From a checkpoint of a small transformer trained on Wikipedia.
Size: 8 layers, width 384, 3 heads of 128, MLP 1024 SwiGLU, vocabulary 7426, 17.1M parameters.
Architecture: LayerNorm before each block, rotary positions, no biases in attention or MLP, tied embeddings.
Training: a variant of Muon for these matrices, 542M tokens.
Each number is 50 + 12 x the weight over its row's rms, rounded and kept within 0 to 99. Layers, rows and columns count from 0. The size before them is the row's rms in percent of the matrix's.

# layer 5 MLP up, 1024x384, rms 0.157, rows 812-820, columns 256-383
101:43 38 57 40 45 71 44 51 68 19 24 41 39 48 57 54 59 69 52 51 41 53 57 45 32 57 57 35 37 72 70 38 43 28 48 55 57 63 23 54 56 49 68 75 48 41 32 36 69 37 63 41 43 56 57 62 43 45 41 47 76 50 41 59 41 38 57 57 57 41 77 57 45 53 59 42 21 57 62 64 59 43 23 32 51 54 63 60 42 45 26 30 58 29 69 60 51 47 74 58 56 39 48 39 47 60 57 53 61 58 47 66 50 57 56 51 59 68 41 46 41 46 33 47 35 51 42 51
106:44 43 60 59 28 63 46 33 52 68 62 52 55 58 50 45 48 59 54 51 33 60 53 40 55 44 66 46 56 50 72 55 57 47 37 74 51 63 63 48 52 50 54 60 62 64 52 60 53 53 54 48 57 54 54 39 54 59 54 49 35 57 40 50 72 42 30 55 18 52 40 54 30 62 57 37 37 51 51 47 50 51 43 34 46 49 51 40 64 69 43 45 21 42 68 69 67 55 54 17 37 28 32 38 42 48 30 52 42 42 61 57 33 54 52 42 64 64 38 67 35 49 43 45 63 74 67 40
111:79 60 54 42 43 59 63 28 51 59 86 60 40 44 47 57 81 47 72 53 63 28 59 64 48 60 48 42 61 24 48 38 45 46 54 42 33 51 41 53 42 67 65 38 69 54 53 29 52 55 51 60 76 67 55 39 29 38 41 59 67 48 60 49 44 64 26 46 40 40 54 43 44 35 60 62 59 58 51 36 54 40 73 45 44 40 68 38 65 42 59 62 45 51 71 63 60 65 49 66 40 60 59 69 58 37 55 51 42 46 59 30 49 42 51 32 47 46 68 60 42 72 49 27 23 27 50 39
083:56 54 57 60 63 60 33 48 60 39 63 38 63 45 33 48 51 56 50 63 75 50 44 53 51 38 50 46 54 66 62 41 52 50 52 54 56 68 31 59 75 61 38 42 49 55 54 41 79 33 59 41 28 47 45 52 60 33 71 45 39 39 40 58 48 73 62 53 55 62 50 46 38 53 65 53 41 26 45 57 43 51 56 46 52 50 47 75 68 42 46 63 73 50 40 50 34 30 43 38 58 64 64 74 42 30 37 33 46 41 65 57 58 64 43 56 54 34 26 43 27 60 66 39 56 55 61 59
104:54 38 46 54 56 43 57 13 63 49 57 45 55 65 54 38 42 52 56 50 32 40 54 43 48 40 73 69 54 38 51 49 46 42 30 73 32 41 72 47 31 21 61 36 65 54 43 65 39 69 38 60 51 40 38 52 66 62 57 63 58 32 36 50 34 51 34 52 58 47 61 53 43 56 34 58 66 46 59 37 40 77 67 30 31 22 54 63 31 36 42 23 58 56 54 55 36 70 24 65 62 61 45 71 61 52 25 52 57 46 69 40 38 47 39 62 47 30 39 56 53 43 52 51 64 60 53 52
101:60 41 47 40 48 62 42 50 52 65 57 46 30 48 51 44 45 48 32 68 51 62 65 45 67 54 63 41 52 53 64 64 53 39 71 40 46 30 55 38 32 51 80 67 41 46 36 31 31 58 54 52 46 65 31 53 59 50 52 63 48 56 45 40 56 68 43 48 41 63 61 33 54 37 65 61 33 44 41 77 45 71 54 49 31 33 48 36 45 42 55 79 59 31 40 52 38 53 40 50 37 56 62 42 53 72 49 34 58 51 66 35 40 46 54 37 53 59 40 61 60 72 59 41 48 61 51 45
104:45 66 45 36 53 41 44 67 45 34 55 48 29 28 60 43 65 49 49 46 48 70 43 44 59 60 56 61 36 36 48 43 60 45 73 49 55 60 44 31 51 51 55 55 48 58 47 67 55 47 54 46 42 40 63 49 47 59 40 54 49 56 32 52 53 31 51 70 63 54 66 58 48 62 29 48 28 53 28 63 59 66 62 61 58 60 53 46 77 46 66 45 65 54 52 84 46 50 51 48 59 54 55 49 56 75 55 57 43 43 34 58 31 43 47 30 28 60 65 48 48 54 62 51 50 55 47 59
104:84 43 57 47 36 58 56 63 32 39 44 55 56 62 60 44 43 29 29 57 40 55 35 54 52 75 73 63 51 32 47 37 50 41 44 58 46 27 50 65 33 59 35 53 33 53 53 40 59 59 49 43 48 53 34 63 44 62 61 36 48 22 39 58 49 52 35 68 63 45 44 54 32 30 57 38 58 40 27 73 59 57 80 47 64 97 56 48 45 59 52 40 53 46 39 46 46 56 53 56 45 50 42 40 55 78 45 61 57 45 65 46 44 50 51 69 39 52 62 41 65 54 55 56 56 58 22 58
093:50 39 55 70 22 67 46 47 70 47 30 45 52 66 45 75 62 35 36 42 52 62 44 59 54 34 59 50 35 43 49 74 46 46 53 54 80 49 53 55 61 35 46 42 36 43 37 46 23 62 68 37 42 33 65 49 58 43 36 46 48 63 60 49 63 33 37 63 57 44 23 38 52 58 36 39 52 42 61 55 54 65 35 60 42 46 45 51 21 48 41 32 57 57 40 53 32 49 57 37 35 56 59 60 55 43 56 67 62 53 45 44 48 43 50 50 64 31 47 63 15 47 50 45 36 57 50 54
# layer 5 MLP down (transposed), 1024x384, rms 0.0917, rows 812-820, columns 256-383
102:48 21 41 72 36 49 42 61 43 42 57 48 62 52 57 72 50 56 57 56 55 58 47 57 41 55 56 56 49 57 64 63 40 52 53 46 55 37 47 65 34 66 61 49 60 59 52 55 59 60 59 40 60 64 51 59 56 50 47 66 41 63 52 49 57 49 38 43 59 55 53 61 12 48 53 45 42 33 52 39 41 47 61 56 23 57 41 54 56 43 42 56 47 59 39 60 40 42 51 51 34 42 55 49 64 44 44 61 55 47 62 41 36 57 70 64 51 41 46 66 67 50 64 49 47 37 40 47
104:35 47 42 53 47 63 53 57 48 72 55 51 27 94 40 67 44 61 26 56 65 37 53 64 51 26 48 38 65 40 49 63 55 37 52 63 74 52 52 63 47 49 56 53 52 60 42 53 40 63 23 46 33 38 32 50 32 49 53 68 39 75 64 45 41 55 66 47 56 48 62 44 55 58 59 47 58 60 34 53 63 48 48 37 45 53 40 55 56 42 60 68 46 42 54 45 55 51 76 64 17 67 59 71 32 48 40 61 43 50 24 41 76 52 56 49 38 39 59 44 43 54 73 21 63 46 44 33
104:72 21 53 36 42 43 42 50 55 26 45 51 45 34 25 57 33 40 53 47 38 46 49 44 49 38 49 37 22 41 37 57 50 41 50 50 59 42 65 59 48 60 53 54 54 61 57 58 51 46 62 57 44 28 69 67 43 65 14 57 55 57 68 43 30 55 46 35 40 52 68 28 44 47 45 40 36 30 41 65 52 56 43 57 42 34 41 37 46 37 66 65 58 56 70 41 39 59 62 69 46 49 34 60 46 72 60 32 54 55 45 14 52 71 58 54 29 56 32 58 73 47 57 72 64 55 44 92
087:52 39 40 48 54 54 56 65 37 68 25 60 47 55 48 51 36 53 30 46 46 60 45 40 72 55 50 47 50 42 37 46 48 54 53 51 32 53 49 17 34 59 49 59 69 41 73 36 51 52 47 53 59 44 23 54 42 42 54 43 37 51 74 65 45 28 46 37 50 37 57 46 46 44 56 58 59 49 43 42 46 47 73 50 34 46 42 50 63 46 48 32 69 38 41 54 76 54 47 58 73 42 41 42 53 49 48 59 65 60 50 46 29 61 53 34 45 73 43 55 72 82 41 46 45 52 46 37
099:44 44 45 33 43 42 62 43 71 46 48 66 36 24 57 49 41 36 55 57 55 49 37 52 46 56 30 58 52 55 59 49 34 44 17 32 43 53 50 61 38 70 48 43 53 45 64 37 72 65 45 58 46 50 30 43 58 49 56 40 36 59 65 53 61 41 46 23 45 46 49 56 48 54 65 64 56 61 76 53 62 43 75 47 45 55 51 67 72 52 41 58 53 52 53 45 66 55 46 56 52 71 50 65 37 52 47 55 82 45 55 27 61 76 67 54 51 72 35 42 35 70 56 43 29 45 54 49
102:48 62 61 45 44 35 80 28 51 22 44 68 58 45 30 44 55 62 60 49 59 48 42 39 67 20 39 38 59 35 66 56 42 42 37 57 48 53 70 55 59 56 47 25 61 46 33 68 55 38 44 45 52 53 47 59 46 28 44 61 57 41 49 50 41 75 61 50 30 41 37 54 41 60 48 38 58 52 55 18 65 34 41 37 51 58 65 58 62 48 60 43 66 52 34 40 61 67 58 41 40 64 62 52 46 60 29 74 36 73 34 67 58 44 44 72 48 63 48 54 58 45 50 48 51 43 69 53
102:68 89 43 67 66 74 50 30 30 50 53 42 44 35 44 66 50 43 81 48 55 63 59 51 58 64 59 55 70 24 45 60 65 48 62 53 54 41 54 68 52 40 45 54 58 48 61 47 51 43 34 45 60 40 33 65 58 25 54 54 49 54 54 35 50 25 59 63 59 31 56 61 45 56 54 59 57 36 44 62 56 42 49 40 38 32 52 38 60 56 44 59 25 66 48 35 41 67 60 49 39 54 57 53 50 60 60 48 68 38 57 50 31 49 54 38 71 39 35 45 53 49 51 52 44 48 74 75
100:46 44 40 37 41 27 37 61 45 52 52 36 45 34 49 59 51 63 50 62 40 43 52 41 49 57 50 37 71 63 62 46 24 33 72 54 52 64 49 44 47 52 58 46 43 43 36 47 61 49 54 32 29 61 47 46 32 42 63 58 53 49 32 38 47 51 54 35 52 77 59 40 67 48 53 55 60 37 37 37 55 43 32 57 41 57 59 35 56 59 50 54 55 45 30 55 46 48 43 55 63 63 48 59 61 40 40 67 73 53 37 78 30 44 49 46 49 40 56 67 69 44 56 29 20 42 49 42
094:29 52 52 31 55 62 41 47 48 41 76 30 42 54 74 42 31 68 61 78 54 49 24 55 46 50 50 53 50 60 39 58 76 32 52 61 33 74 51 51 45 50 48 55 77 48 43 55 52 75 40 38 62 43 53 49 50 53 48 80 47 53 51 61 50 49 44 63 62 72 37 68 44 47 57 31 41 45 34 69 49 35 49 50 38 48 39 53 51 55 56 34 43 46 77 68 52 54 54 61 71 31 45 32 47 46 57 39 43 44 66 58 67 53 43 52 23 42 52 38 57 35 45 69 64 53 49 65
# layer 5 MLP gate, 1024x384, rms 0.149, rows 813-820, columns 256-383
109:42 48 44 46 67 64 68 58 51 50 43 47 44 28 45 49 44 52 44 38 42 61 33 49 45 29 54 54 56 59 55 40 50 34 56 47 57 52 29 35 41 65 27 51 70 60 48 46 52 56 64 58 62 39 44 40 54 50 40 38 44 44 42 52 15 47 70 53 42 42 71 76 33 52 40 52 62 58 51 43 32 52 60 54 54 44 57 55 38 59 35 48 63 35 35 44 38 35 38 55 55 41 66 57 49 43 59 40 77 49 45 27 64 52 56 40 39 23 39 52 42 55 20 63 44 37 35 63
116:38 61 45 48 66 42 36 38 70 51 55 57 68 47 70 49 37 44 50 50 43 66 60 81 74 49 38 56 36 42 28 47 22 68 53 57 41 81 41 67 53 54 41 51 62 35 37 59 52 50 63 60 34 47 21 40 41 63 66 53 65 41 57 49 58 32 54 61 43 37 36 41 58 78 49 40 64 39 65 63 46 67 55 50 39 62 44 50 41 41 57 44 49 48 46 54 56 38 42 34 29 55 56 45 54 56 35 59 72 53 44 49 32 46 44 42 53 51 56 32 59 42 32 35 34 80 43 54
087:59 45 24 59 54 41 39 42 63 44 60 63 49 59 29 39 71 41 63 43 68 32 39 56 53 44 40 53 56 61 54 53 56 41 59 41 63 61 50 50 59 47 36 57 40 51 39 52 50 41 51 10 45 63 48 53 43 69 60 45 43 61 51 75 50 55 44 39 55 47 56 42 33 40 62 40 75 41 42 58 49 43 58 58 51 57 54 63 64 71 32 36 49 82 50 42 20 61 43 45 56 31 42 44 65 32 46 44 46 38 63 63 31 32 66 61 28 21 41 35 44 42 45 62 57 63 51 74
103:54 56 47 75 43 45 53 60 40 44 57 47 35 39 65 64 50 56 40 41 39 64 64 31 61 42 50 66 35 45 63 62 33 61 54 43 51 75 55 63 41 47 40 52 54 70 54 44 55 39 56 48 44 21 37 67 53 38 41 48 59 33 67 39 64 43 53 55 63 61 47 58 45 35 65 52 59 40 37 47 63 47 67 40 80 39 27 46 35 52 27 58 53 53 59 24 59 27 49 49 55 61 60 51 51 38 39 57 61 37 54 44 54 62 72 51 33 26 34 64 47 44 57 30 38 63 44 29
100:38 50 42 53 65 47 49 61 56 53 59 55 37 45 47 48 33 28 45 31 36 76 35 75 49 50 41 47 38 53 45 75 58 72 43 55 46 68 52 71 68 54 48 60 55 44 48 57 65 40 38 35 56 47 55 49 64 49 52 35 33 48 66 58 39 21 62 48 59 58 49 67 48 61 48 61 49 50 38 43 37 39 49 52 54 41 59 52 47 45 52 39 51 30 67 46 44 53 39 43 37 42 48 64 51 35 31 26 42 49 40 35 40 89 52 54 56 39 66 46 33 25 45 48 30 41 59 40
108:57 40 61 53 57 60 72 47 49 27 51 35 64 40 49 53 48 58 62 45 51 27 53 42 55 51 29 49 54 25 33 52 33 65 54 60 69 65 39 31 50 63 37 56 41 40 65 33 73 48 60 38 36 57 48 54 35 44 41 40 49 50 52 61 34 38 45 54 58 93 59 37 30 72 44 63 73 44 49 48 40 73 54 62 50 40 59 41 59 66 36 35 44 68 58 50 52 50 53 46 32 36 45 43 60 58 51 51 56 38 43 55 36 45 64 61 35 33 46 45 84 50 52 52 40 46 62 57
106:89 68 54 80 48 29 42 54 35 29 74 51 59 36 47 40 44 59 33 52 47 50 45 67 52 57 50 60 38 44 24 43 24 33 33 45 34 48 70 54 64 69 34 41 41 67 30 47 56 54 49 50 38 53 50 66 30 31 52 63 62 34 32 54 57 52 27 58 47 52 68 48 66 44 46 42 67 66 45 53 31 69 78 36 30 62 58 67 42 55 60 51 37 57 43 48 48 42 34 49 55 57 68 59 35 36 53 54 35 58 60 56 36 42 60 54 67 28 64 60 46 48 36 44 53 63 44 66
093:75 61 30 52 67 56 78 40 49 51 50 56 45 42 52 51 31 38 66 63 42 55 65 45 51 54 63 46 50 57 76 62 64 57 61 52 51 42 40 41 52 49 45 50 79 68 61 32 18 49 49 55 36 28 47 47 44 60 60 58 49 50 55 30 39 51 59 39 58 31 72 55 49 65 75 50 21 73 62 43 56 57 72 38 56 68 38 47 47 48 38 60 62 38 60 48 32 40 51 51 20 58 43 40 49 77 33 58 79 63 38 54 36 49 68 53 47 71 57 40 48 41 51 56 29 54 66 57